python train.py --n_layer=13 --d_model=128 --n_head=4 --n_kv_head=2 --head_dim=32 --d_mlp=320 --vocab_size=8192 --activation="swiglu" --norm="rmsnorm" --norm_place="pre" --norm_eps=1e-06 --positions="rope" --rope_base=6930.0 --rope_fraction=1.0 --qk_norm=false --attn_scale=0.177 --bias="none" --tie_embeddings=true --parallel_block=false --init="uniform" --init_std_qkv=0.0221 --init_std_o=0.00433 --init_std_up=0.0221 --init_std_down=0.00433 --optimizer="ademamix" --lr=0.000608 --lr_mult_o=0.699 --beta1=0.9 --lr_head=0.00428 --warmup_steps=506 --schedule="wsd" --decay_fraction=0.522 --decay_shape="linear" --final_lr_fraction=0.0 --batch_tokens=[16384, 32768, 65536, 131072] --seq_len=256 --doc_mask=false --train_tokens=248700000 --steps=4252 --dataset="wikipedia_en"
Each number is 500 + 40 x the weight over the matrix's rms, rounded and kept within 0 to 999. Layers, rows and columns count from 0. Numbers have three digits each.

# layer 6 MLP gate, 320x128, rms 0.11, rows 290-319, columns 64-127
511459486496511530478428641407539470497468488496526522478523552485531531498499434545517520418485537476505584464513478503443514455518457509518552518505559434601514565444558480484526479431503492
497522497524434503537446535451585588473466438463497528461487524470542425474446454562519501448414511430601550443476509503521423549514501442502475500498476516482447513536592572396493490480440499
505522508497492532548614528485460548483555493538535577487525520512498495497445534532521495447508486570535456467461552526519385570479519513599527527396479464537514440443522524489472502507495450
521504444440537471588456564510525555488436505504462510549489563462563509524486568498508524536509544567520566545539547517535479506475485497544514446456487474437499506528486469467487489520489516
436465467445502484481505504469487563481436473504471528476495533506489474537422492428551465493487484478476480470545516480554448508517517457569474514476513512558410511516547509471488523483516486
518515514480514358517487514460516517495436527418497496482565488513463553488464496472484445451487520541488433518534473517564559493509503465553514452500493549483463528504550462529427529471497489
412426573500426470477569556465506556454498574504515480452469418508511489512477426449561472481413509466502516516452596471482548528538464488594481509480531459500480485448437495527441519470482510
437505520532473499501499473569494470469420486430550561497511410540523500501490569509528491497491473475472550423512465490542479533447495504497514527509487499536489457434494502488528523568452571
444535488515512498521425541526526629505562488516524499525485516486520550471544511509571472492568486488553534448514509491392531472579445484489478463463518501448432529406498517538480536492500527
512489473473547485517472527458543530464492460493458503477523489500446518584598555446532493453473521521505471479498489520522454456492507476462556488592472486533525451508467467412545476486446492
561534546469535500518488424483507464500449471528505520510554520500540505503504512464454504477495432513436472539525467525542471427504495530472510491489472443468555509521489525509589516420528490
529518500509493433488504550571506508471554561479607389469549505502504492524537474528548487541560491494524536557523455505513527565521453461537432502538568472536456437513460481481499506455454525
461471498536556498460507414551554488541463491502506439423543491488478495505491538495563460539485475515503547543518521466499525453472484472520503469416511539452548497450477531520565432480483518
446550514496601445455503532497548471555484528473483539529461451531490580477468466537508548487501445542501445477520518469499486540507514478537527452563500503487523467481453521466532480480534507
524555494506504462520514493494441483534493539463500477489524549505469557489496494511485482517509518536574532526480504504488500518492553421492553474531520510491508432494585503484477550465452524
578478542520486461554472430491497493470504561464446431474516480528463550552414507471482503464502559527553526554466527491527451490535437484484573486569477502563431472574531470467526471479443461
470468491527499462414500522445603533564495552471443481465515535476470508513472524479488496499509448530520497459550530453479494531573535496498493480463433549570445535493555485484528476493514503
520475525503473473496525542465499549518464469473572523481487489390594466515477490485450509371486519443545533494461498487477478474477542506429445491486440543446569527522412559527520441503546536
461514501555423525498516625475577500479527524522537470452513542431462383522492473515532527483465501511571563514492517435417521540517540543512476564469506506472505528455533553446532523402576544
542458473517484487474539516544498519501446533491587467511515548492539425464569453477543529450467449465494467530543543514507484548496509439483494463474440596485545580434539494552495484475533532
546518488552464413504350526493504562596516519507555530526473500451496495544564448513489504459531495497434535538531506507531539487483507571482490510468484515473469482420492516521511501555498439
390535473411543436544583486491528513444577512530504506541535502495506491500565479500508551518515483517548521559459495518556487431560510509482517593497490492502446482552492523491504545457486500
507537512505451514458462512468525524517483483486469491492529473527470547525501535445509460484430440508477462512549504503483467494533450468504524489470582476564580561438529505427550507493498525
503455471517507534497492510526490460395557505491451556432496514443455462490519540506537468475462538517546418520438570519497493494465488416491469534464473554459525426446495519516522499524528479
525560533471528511540519519473486464457507501493510481553468452491519472528535537500529580447394470467560466476500508589459482515475471474488552393425459435546493531499536439482529452510485478
556460514451527524523530507540503506456486468494486522477478513517478503567498521530551470545462425448476543455486472493426496561516563557494553476453465548463634534501465581527515486467422519
551549542536431512469491518543449444484543519508445532501523503510522514513476435562598512425539436421476502535551495475460536564529429477487443461511414485468525487477495525470522456481473450
508519499494539465500501469401443479437518471531512486494499512574545479511510529605535505492485573526442492497484513472479461602499517450564541523433552506426478477533493540455542527461556541
498565495472511540477448505465546518528525524452443540545509490437463483610540477456470504425465438494531445478494506505542492513522528495501483546507544473517475512513592511466505597515523563
465530470536486495582508529407481539472439456525482564407558560502414473458467529555491516518498552511509460505517559394478500506511530505498555514524473501501541489551512533490531528506485510
# layer 6 MLP up, 320x128, rms 0.108, rows 290-319, columns 64-127
519421469555541482538533513488416433482483495545543496499552524471488477412474467482500499509407592567477575527525445594564584495475459451504528550490521554533497465451481461542540484441495522
594488506513471486553503470520480479515477444486472459455548503508576482476470497495543380522453496464547521461555554584460515520524524550579453527460582549543573498513559539494496453533476486
489485504478518526481443494521531505505533500466525466445514439498527525521446539494529451534559412491561487494487506463468525521507497516438543547436488467577566441509547569459501494488454519
504498435483512430471479512513464517466423517494428487546542537551475517514542452585581507556580521483454492490503401542514521547518531504530595498534482489444422467517471502487495437541446516
527534559508549462443505479535400477544492507510534452601598491503405533476523549481512466526456463510512470551483504537570549475448535522524443460466591550517496502565502525513441491563538492
486525513528564445474495544537494434463526529494532491470527523471369516533520474508535453483511508490507537442542506516487493416516525483513487482500472554544502537477391526531467479504552462
438510555455539446445526442568562509393418427526495477485528504476514503519447521572496503541510498526525556519454528469538474563467442474439497437419525489563505478498547492513401513501415539
520441490547510562409504526518548504445479477553477540497481477534429496496504479522495503566487492536532535517521513497430463518448474482457431447489559481531488516533487447531419519503442461
513485498580501529510524484494550467480588508447467410429482564405510499575514518481528483482496521412446510480505470481457465527558507472550507523503471501521460452470492500498549471474483476
468531534545493494443424527460513498519565532521446555500528498535444513494461510474557475459432448466463480504536455498543533539533463499511497449484509495542464510520532459429457556450471559
495521552434517471436499532537487476522514503539490474548544513512522540488480497507470531481532518536533430519500475492508489483482470549501488466486517542529490482503495578455504502574498427
486518474559494508551418566450496470522563469432506458477426483584480527491471508557509502491475517525593503509485457464431528499435500552439539482558503572473489556540550529476484534495452461
526461433451487453542502483463458508510534475466527568502496482532583543521445486553471487407480561524496481507538514528532492502483521540493513532517547508541475489515489454483487504490543568
497498534462551423457441554506515509547462465458478460542505482478553484481500505609525497498513481450510485493556482541497513528508534582489489516446525425529529524545522472490473530559477450
490544474545469433531436488466491564540526540496468492499476495534446475430489520537457431580554559508550487519434412468503515503385521555469501496465501483491460444493505559559498578478513482
497514485515526548475526488450502486508497393495496510543508537448502518559508504489537489506526482504575503473486568466503474434511494458511555512472510439540523479502584543489498502471501497
532500567482435436531503521478532465516488527507527499488501468533511527443451516520437510458592485491505450494488477484492522500496473510423537464503479471526540458521460492521607435510508544
614539525506577583550406565486501490440505484515519506495488515537479464464575567506478478501553507444535507454495453522500520489487540434472552475454557536481538603408524524474435557512586503
532505561430476449550521501518418529478515456474541450428562508486556527456549489450495485535613415494439520507459518467478511490498470590476579461499472459534553487491428428489495405605420465
525426556513489542453505475524479479517507534568495507515517549448490524529522457537517426464525487452548473515471447521504500442507471476504481463590446479455468494503496461523429543485558480
459503519544560519581484511478515512529472525495502431539494511506475462496493505543502551580480502466494489491547528449476514517460528429532573500453440454495514489446544455436508506473480438
449557490535551508428509443466515538492452515504464559484500534518429510562473538508567476468557453509559464548497488469453484539471507407513505514543472509542526574514535438503499595497454465
476495546419427531450579510494484487537505518450512507526470503515526500546516524532492527446463524547440570467504440516567554549508406535481571522505538583544563621460443575446508474467478492
494508487450419462508513533459543429484522481533520452523455475491508518478409532545498514478503481552440509524460511562570512473502486479487540451492530446500471476440522534505448522488477466
488511412498475473508557537458475440504529500559527445464586514491511497519489484544534484538496461464445487492491518515512491541600520474499548501431465479436458545483471513459506562495524485
501485544523495444474487480517468459539492458458503488527427466522531559483479441521488529494514511536558547501521565518496471551462565481458486456453565497528465449523505465473522527477610580
520469455400415530510481585474561502552516503436487537498517484454514480493494510453507542457453531458510544492439451515473522491489488544488486489468491506542465528457487521555479489595498522
447550476383528462488490535445454521566546552508481463481513517506463466443504470454525581482455516498519477532476501533462566503508553515546472530456525521460528532486560489593481480465528523
487553473480544557565533480509493502537511568481403477562602516505530450558502474380478459508545447494520465565532533564485525513551433552504511442527522529528571508415558490465491485551444466
493472517561436463546518472487514436521457467580478468530497580393513412509513473538447501489478474456514573414484482465453467504482504459514522496562532505482461471508516493475507477526559488
# layer 6 MLP down (transposed), 320x128, rms 0.105, rows 290-319, columns 64-127
537544453532481499459578488514449426555483488504526502459540516458502470483446463510430496516491412490526546516458535489522459502529541476453509555509462548508548481580489496467493499504527492
541524565498546461609520547605550456509555483454480462521510557495539502447470494514426504505483516510468566505510512547525448470512517481508482595531522542587481490538482502542509537544512446
483558449531521489483476514397476500473516488515493499526508510435455523498496467473469453462479441493542567481541511489438479522462462520471509439534479460534469506393520486528493508505559606
468503419516515481496523467478521493484440532467546425537521482459537441506453507521535547470455546443455498475506590523512527460493502456381464548576599517527546431514526561451603493523550534
526516493479579490507533514552496484515501559509571424501457532537362534502529462489476495478543538448511548527544525500497523466485493475500473428502434581498515476486419481484482430628485486
515494496470532456464503497533517483536510580464478469504570463517439502542467428414506536497574450472459492477517460469416523514478519465454538501510523478590426606529521461508475424476505460
436561528516549504515483477533539533482529517508537431435628543532477534546530528553522435480560455501540587465575499486515508504513509491508453408459546392530438516458535503483448534498447481
525564498478495513551531512482542565510519550496536503452507460458457500454501516499501485474497483419503492503569488530603539496504422509524538537476447482545529447518522449381465546404537514
434518477519436454444446521500538420544495408437503474435473486409515450487542538480502477577497525496504527539412477487466493467616519443487539559474502471554452490488540492497502467440491521
528394444529544539512510470446496486502499437518437546536508465521519509505512524531467446533519478510489448514445545452539508464475556526555563434495479555548515535475539502505498440548495545
469506506556542538556465556513510554513508456511516568454501508525483490523456513530515484510464471488474467459534475485486494498536505523536546507469486515500492455438527482491460478533478522
502510512543546487491474537566443455464513485579474448494496494483512579503449481482500468453481479520540483508529494502470587476519483525470476470638610475544479462470517479519512504518504531
516479563493486526451530553485514499520530465504458507488471510486428469512519554455527522553519448521532513485489454496470508489466509511544508486484465582479545478463473468538556517436454456
461512492452490484470447520438510455476497472495501503472498497471460539429447509484498553496522538433504493518529516521443443560457458522453547489505553495447490508501572521451570507437506540
547515496470468493441481474495486467585430438463544534511468515514491513567505509480419548551512474511498506499544524549483549453481489525546510431518461489499558536587505503452478510533493540
549535494470540457572470446493458505506534493502461453476528439505463510528456474479479545495482566514495493572544552475525526544457467471528487518532559480528487515512477503453515503531532465
529432462477467518547492464505487499513537539569466501557533567507557562414503558482414555518544539562464508503547462530486527513460427485440532444498504553542532435471413508566528593539600535
477457488506513560533492544528538626499497437454482502536513479467519553577441498519526552481544519440474498460517463470528491561497457477489395533464523542549588457496447481481507534509512404
538582519499549455484576551560577473445521480529488473448546510469504525527554468511520511564515492464472550492548506495454463432492470509543477446563517443518511505421508463437511478475465502
438606454568532482550510428480501487502531525382559471459473487516437492501548493517465508470493452512543509439464533452482498493463460531585543569438547505547523490528414542504491579535484488
493463487481489469479509481489422490519573457548561519500495493513511533507548551465498486437547461474543492504470504552533487502465499503509504516478484492549509523479505491518461507513475594
549487490546515497470559438531509580485455516500501475469474460569501586586542460449517565438565477469503500495548523460533458516508527468498557566446461464536477537480511438428485505527543527
483463489475552517491530494492494467513523531527479491521445536514554514527536508537460545456526543514467537476479463462488540539508488516526508460520438543459516509529407499515520472562521531
484507488492492430499562507444507490448544430488468500523446593459514546473509464490461503433438533507494465520535450458524502478491473469425522497499571592521497498452542594545564457523510537
485514490499467521540530555401493482451423544437440470549504481516492476503469512550472477555468472462529515526552500460481466473541573518505556530487582448520575426505567417488490529475556524
464511517532564471538525487574477455469472511474467539492514567406529417553480577485548478489511545474545535463467518420504526497493526517483521476535487469472555422471502516571524505485467465
476510496452494508501501502464465487493477446474524515425502527456457506576509544508479475514426560485510508556573509490478501448462518520512529463461503480572443525474550484507476503490528443
402448455488438472518523530470530522494480526494472446473535496554538475516485543509560470494544463452475480555533529602523450528541573562518482549459542439411558558468588479452529517583433498
494538456496469472516537469499485456448542560467499446506541470502486530477493494515378448555522482454422477536497472507489497555475528507476539548500578508552530554450508441497547531500499453
495505526527548482476507502489471495593509553499556431517522475484505507528494495520474512472470434507492463493510504578535482527453466529555406484477533493499438522529502495541514440445493505